Weights of a small GPT-style language model, trained from scratch on English Wikipedia: width 64, MLP 192 quick GELU.
Each number is 128 + 32 x the weight over its row's rms, rounded and kept within 0 to 255. Layers, rows and columns count from 0. The size above them is the row's rms in percent of the matrix's.

# layer 3 attention value, 64x64, rms 0.197, rows 31, columns 0-63
size [107]
[[195 169  61 148 141 163 134 129 178 116 167 145 183  80  83 161 136 119 137 104 117 154 146 127 135 110  93 129 115 147 108  85  74 117 118 162 167 108 120 182  77 132 160 153 111 148 153 159 146 182 125  86  99  50  79 143 132 129  97 144  85 120 146 129]]
# layer 3 attention output (transposed), 64x64, rms 0.245, rows 31, columns 0-63
size [102]
[[153  92 167 133 142 124 113  84 162 162  93 157 157 166 189  90 113  96 132 154 133 124  90  57 143  82 144  98 103 146 121 129 182 122  90 116 157 103 102  72 163 150 130 162  94 139  90 160  85 158 130 197 136 194 129 131 143 132 160 115 191 138  98 143]]
# layer 3 attention query, 64x64, rms 0.243, rows 32-55, columns 0-63
size [ 83  88  88  75  76  82  94  81  75  77  81 100  96  96  76  83 104 125 135  91  97  91 114 130]
[[111 131  47 199 131 143  91 169 120  81 143  97 128 126  86 121 105 134 162 169 113 161 113 121 120  69  98 123 163 125  97  67 136 150 147 105 117 131 160 124  34 144 116 130 166 142 143 130 162  94 126 166  78 137 196  99 101 114 134 126 159 106 171 122]
 [179 119 139 108 150 151 134 155 122 168  95 159 125 178 160 113 135 119 173 167  86  82 193 127 129 158 168 122 121 196 130 203 110 101 163 159 139  95 116 140 157 119 170 113 116 119 122 118 142 102  84  66 137  93 147 141 137 100 176 155 182 125 178 179]
 [141 109 130 160 105 152 110  83 154 104 109  99 110 113 139 177 112 157  63  74 152 101  79 160 151 138 104 133 111 103  83 118 114 154  75 125 122 127 143  69 110 132 113 113 123 104 155 135 160 133 190 176 121 123 101 113 111 169  66 182  43 161  76 139]
 [154  78  82 142  97  92 107 134 105 106  76 153  96 203 154 111 144 132  80 119  55  92 118 148  98 162 120 132 142 130 136 130 160 118 182 123 111 131 102 140 116 113 124 117 122  63 152 124 146  98 170 110  62 155  55 125 104 162 118 185 180 123 150 100]
 [113 139 126 141 116 106 116  80 173 128 127 124 154  64 111 160  85  54 132 113 190 155 133 142 107 127  85  87 150 126 173 112  90 120 121  91 160 141 123 121 115 159  98 108 150 163 113 132  70 111  85 144 141 182  81 123 140 193 176 110 166 180 175  87]
 [ 31 127 149  74 107 146 123 178 102 109 157  61 143 123 146 137 106 109  81 103 121 179 112 108 111 108 112 126 149 146 120 132 194 123 116  80  92 167 147 144  67 140 131 110  97 150 124 136  92 143 136 119  91 140 141  92  99 128 150  64 147  46 151 141]
 [139 146  67 148 172 147 118 159 111 132   5 172  93 118  70 112  94 132 150 166 147 133 132 153 103 138 136 167 140  93 128 148 107 120 154 156 136 141 103 121 191 133 137 163 129  46 180 155 155  93 131  98 165 134 162 114 133 140  92 130 132 157 157 127]
 [151  61 143 115 158  71 120  63  75 112  93 122 108 137 114 135 154 126 114 134 115 139 152 132  98 157 178 161  83 104 183  97 126 146  92 112 123 103 151  84 106 127 208 134 132 135 163 143 171 159 200 154 129 107  55 128 174 130 149 146 126 149  99 101]
 [ 56 187  89 181 100 131 131 141 103  90 128 146  85 150 100  88 119 137 144 126 143 126 159 144 124 136  71 217 105  85 144  70  93 116 136 119 133 125  66 147 124 103 163 127 134 144 152 133 194 109 159 121 120 135 215 109 113 115 154 128 166 131 150 125]
 [193 109  91 150 135 126 129  81  50 145 100  79  84 150 132 160 163 132 172 162 132 103 137 135 114 142 125 180 110 110  94 146 135 114 124 141 156  59 216 104 147 134 122 111 140 116 150 123 152 115 169 122  88 110  95  81  46 156 123 109 171 129 127 151]
 [155  93 147  98 107 119 110  96 143 148  68  86 124 117 152 154  93 140 160  77 214 161 105 142 119 146 107  87 108 129  82 122  76 131 103 155 123 150 153  55 122 144 168 185 105 125 161 183 137 108  92 170 180 115 112 127 120 128  78 162 103 122  97  89]
 [106  84 122 118  90 101 119 135 140 146 121 126 140 174 175 131 144 170 107 111 133 120 131 124 145 112 184 119  68 132 144 196 128 148 130  62 133 117 137  63 133 117 109  75 206 155  92  96  79 153 164 138 128 143 112 127 208  99 111 170  94 126 108  72]
 [160  71  93 130  99 184 138 123 130 183  92 139 112  97  96 103 119 115 155 130 146  46 123 117 114 141 143 173 118  76  89 139 130 120 160  94  81  88 119 147 124 145 151 139 114 139 187  83 165 130 161 127 102 133 173 104 134 120 119  82 160  45 192 113]
 [127 123 141  82 155  58 103 128 169  97 125 116 131  73 160 150 172 138 134 157  67 132 161 138 117 118 178 123 112  84 138 138 132 117  82 105 154 113 169  93  94 118 178  72 160 101 155 139 115 120 152 122 207 175 139 147 142 179  88 159  58 143 140 127]
 [126 154 155 146 187 104 150 141 136  97 106 116  90 157  95 161 134 177 115 119  61 170  97 162 159 104 124 138  30 108 141  57 122 111 130  82  93 118 102 145 140  95 146 109 138 122 183 115 101 128 158 144 137 114  94  67 159 102 151 124  86 185 147 146]
 [208 119 121 115 127 159 103 125 134 113 145 122 149 176 114 122  92 130 114  55 118 116  74  98 121  96 124 130 143 111 201 106 110 109  97  72 137 119  71 197 126 145 113 162 115 171  98 145 168 147 106 104 107 143 102 160 164 143 217 114 126  98 145 161]
 [130 164 135 118 154 135 131 102  90  84 101 127 138  82  64 156 112 169 160  73  70 173 125  93 100 103 198 106 131 123 148 122 110 113 206 112 143 107  73  91 157 125 127 146 135 133 191 126 119 148  60  88 153 122 126 129 190 126 139 132  97 110 130  85]
 [ 95 223 101 122  90 127 120 108 105 144 172  74 125 145 160 129 123 141 148  63 112 125 136 111 143 114 117 130 130 143 120  77 137 139  94 117 111 179  92  52 165 153 110  89 206 112 126 139 147 142 105 111 115  95 121 134 148 174  78 120 122 118  44 146]
 [135  51  68 115 116 108 185 177 106 152  78 150 187 152 143 128 120 166 135 135 108 182  80 132  91 130 101 121 118  97 121 167 172 126 102 157 145 113 156 109 108 174 116 112  99 180 101 170  74 106 164 163 143 117 170 144  86 112 133 144 117 143 191 130]
 [ 62 155 152 185  75 114 168  96 133 120 115 170 146  56 146 147 119 110 126 172 133 161  81  93 108 129 177 111 146 120 130 168 150 101 142 185 138  74 134  81 124  97  87 146  88 153  72 137  74 155  85 135 146 134 133 160 100  87 111  90 132 135 160 122]
 [118 149 107 110 156  99 121 118 169 114 143 101  84 178 180 111 163 105 105  82  75  74 111 112  80  99 157  95 190 153  63  97  91 113 150 144 114 144 156 162 182 124 157 176 110  71  80 109 118 123 162 127 151 158 181 136 140 101 107 139 139 169 153 121]
 [159 132 159 102 106  94 139 159 134 134 183 139 123 131 129 174 201 132 161  94 133 138 105 133  59 177 194 119 104 145  98 143 151 166 131 117 158 111 150 135 193 106 101 133 143 120 112 123 116 158  72 150 111  89 104 192 130 189  75 185 105 146 129 160]
 [198  64 119 131 140 145 167 145 177 129 164 143 113  52 102 107 102 122 114 165 125 159 179 118 141 110 119 133  95 167 120 131  97 163  75 119 124 142 109 113 168 115  82 150 139 221  83  90 132  85 155 130 131 130 188 101 110  72 143 139 148 128 122 149]
 [184 189 174 131 167 128 140 117  97  78 129 140 114 116 117 137 169 149  67 134 103 169 136 141 149 144 171  92 187 158 119 117  94 176 111 157 125 155  71 106 136 126 108  99 209 134 128 117 142 139 128 112 184 142  88  88 136 208 139 118  96 104  92 118]]
# layer 3 attention key, 64x64, rms 0.23, rows 32-54, columns 0-63
size [104  82 104  94  95  97 105  76  86 108 105  83  89  88  99  99  82  92 119 101 112 109 106]
[[116  65 179 123 118 120 145 140 153 159 105 112 138  80 109  79  67 140  94  84 142 127  70 119 155 101 107  97 167  83 109 132 162 150  63 107  66 148 126 118 120 163 119 138 145 160 165 147 134 152 144 168 133 138 143 136  97 101 146 174  42 160  90  93]
 [ 94 174 112 136 109 140 101 157  62 132 157 106 146 154 170 116 190 119  88 168 147 159 152 145  95  97 126 161 137 182 101 131 109 126 143 151 147  57  63 134 155  79 114 145 156 124 124  73 151 106 120 169  72  95 128 131  77 143 154 124 112 162 198 138]
 [107 194 141 125  99 123 127  60 142 147 166 102  64 124 106 116 112  72 120 144 162 165 108 112 160 118 157 131  94 130 152  67 152 117 115  95  94 178 143 142 130 112 143 182 168 140 104 123  70 139 119  74 196 168 119 136 162 162 149 125  81 122  68 118]
 [ 69  81 117 101  81 131 136  71 166 153 123 116 125 165 141 204  79 135 121 117 144 111 159 112 157 114 127 114 151  80 165  97 142 128 101 126 102 147 128 109  58 104 160 138 105 133 121 142 125 132 159 157 127 108 141 186 130 109  34 184 109 116  63 107]
 [143  94 123 106 139 156 176 121 156 138 120 199 118 143 178  93  97 184 160 113 158  94  95 129 173 117 115 135 112  69  84 135  95 140  96 172  71 148 156 137  72 163 142 135 101 150 148 171 138 162 157 145  91 116 159 148 151  67 121  76 106 139  83  81]
 [154 126 186 171 150 100 144 123 136 162 162 113 178 101 121  77  96 153 121 109 152 162 152 119  80 100 155  76 173 108 105  90 131 109  82 155 124  94 159 165 134 133  75 111  97 176 144 124 139 142 101 181 126 157 183 164  63 156 168 160 110 162 177 124]
 [139 163 222 112  71 148 124 104  72 113 168 114 113 182 144 154 157 109 153 128  75  98 170 101 118 161 107 109 176 135 121 140  98  72 187 145 145 140 123 112 108 129 117 118 109 117  59  61 115 128  58 139 121 135 122  93 129 145 109 177 145 128 146 130]
 [118 118 112 118 145  99 145 101 180 161 110 109  78 155 146 123  92  92 143  53  84 141 123 124 137 190  85 136 131 141 154  87 128 136 139  71 147 209  90 120 209 120 126 128 149 119 111 113  88  93 111  95 120 141 105  70  98  62 138 102 134 147 119 170]
 [144 178 179 149 105 178  68  95 105  76 167 157 117 172 123  88 136 119 115 149  90 103 158 124  52  81 162 104 164 116  95 117 126 116 170  96 163 139 124 156 174  94 107 100 122 144 157  83 111 143 141 139 154 133 205 122 185 156  91 124 135 137 158 130]
 [115 151 152 168 156 114  90  55 158 130 113 175  87 178 161  96 153 134 159 136 130  82 132 208  87 122 162 165 129 106 140 128 117 144 152 103 158 176  65 147 104 121 189 129 133  80 122  91 119  94 143  63 144  80 110 121 138 132  78 144 117 100 126 144]
 [ 92 136  94 121 108  89 118  96 145 141 152 104 110 120 144 187  94 114 110 124 147 144 137 131 187 150 156 133 106 139 134  60  86 185 143 105  87 162 102 100 126 159 142 184 153 155 100 114  71  93 132 106 135 183  86 159 109 106 136 108  65 122  48 178]
 [ 90  60 127 102 138 163 130 115 130 117  84 134 172 122 111 116 103 153 104 135  94 109 171 130 147  64 109  86 135 118 176 156 125 144  86 101 113 193 103  71 143 159 154 166 130 171 176  88 148  74  94  99 166 157  73 118 101  73 115 145 119 156 163 153]
 [ 96  62  82 115 163  73 158 130 128 182  79 111 153 118 176 143 108 105 151 153  41  94 183 142 139 144 113 156 145 122  51 110 129 116 139 132  99 130 126 102  89 148 118 122 122 172 113  69  97 104 156  98 140 191 120  87 131 117 123 122 132 156 151 171]
 [168 158  52 145 117 111 118 110 125 168 174 132  55 138 175 134  73 140 158 111 153  89 191 174 113 128 107 150 102 140 124  84 130 145 163  95 153 150 119 119 150 148 163 138 131 201 119  94 121 126 127 137 190 189 133 142 103 169 140 115 171 103  78 121]
 [ 94 145 138  82 108 114 139 115 153 128 145 115 132 124 135 185 121  73 129 209 105 178 150 177 161 110  86  92 158 121 166  84 120 121 130 155 140 129 116 118 120 124 146 191 139 148 171  91 123 133 175 131 155 148  52 164 128  68  98 108  84 156  59 136]
 [159  81 106 161 187 135 144 152 142  93 112 170 102 110 133 106 131 143 111 166 161 137 179  99 212  89 177 133 125 196 165  88 144 172 131 125 163 110 162 112 110 138 111 129 108 151 192 136 128 131 136 167  56 141 194 136 154 108 141 101 162 128 119 102]
 [198 108 117  87 163  98 147 152 193 131 146 101 101  72  84 159 185 114 131  94 107  83 142 117 108 160  87 123 106 166 123 130 129 107 158 134  75  91  84 151  93  85 180 112 177  69 124 146 122 142 148 129 130 163 132 108 179 130 130 100 138 123 179  82]
 [162 124 125 118 149 124 122 154  54 132 113  62 121 177 106  81  63  79 118 114  87 140 115  93 137 136 116 101 160  92 145 115 159  97 130  93 103 117 122 149 129 159 169 157 165 125 164 122 136 141 141 106 223 111  91 132  66 152 151 196  92 138 117 154]
 [177 111 165 122 135 167 133 139 102 150  68 158 140 132 131 126 123  60 127 120 103 175 160 133 133 143  93  66 113 161 182  94 142 137 108 124 113 119 213 139 132 165 147 148 108 146 167 173 186 114 168 154 121  78  91 186  87 114 166 174 102 152 137 115]
 [130 111 128 162 105 151 118 148  97 139  54 178 121 142 110 115  51  77 119 152 129 176 118 113 156 160 131 115 119 124 193 137 127 169 146  57 158  97 193 131  85 146 184 156  58 145 136 139 159  85 123 103  73 126 121 144 145 139 120 133  97  98 100 131]
 [101  96  89  84  39 172 115 142 126 140  97 134 119 173 152 126 100  85 124 145 110 162 160  49 139 161  67 112 127 127 195  76 157 145 151 132 114 136 154 117 119 129 143 140  61 128 106 111 105 101 106 172  88 111 121 106 100 145 102 169 156  83 165 137]
 [170 152  97 119 107 124 129 163  91  69 134 172 161 133  64 141 144 148  61  96  48  94 139 141  47 162 169 131 104 130 109 166 144 149  84 122 129 135 174 176 166 170 125  81 117  85 113  92 116 112  98  98 165 118 120 120 161 145 125 135  99 113 123 117]
 [164  97 107 127 191 135 109 186 139 103 119 139 164 114 131 140 122  27 198 165 144 126 158 125 102 102 148 111  80 159  90  57 108 117 102 111 139 140 162 137  82  87 116 112 130  81 138 137 157 130 140 120 100 172  97 156 109 108 173 140 181 108  85 117]]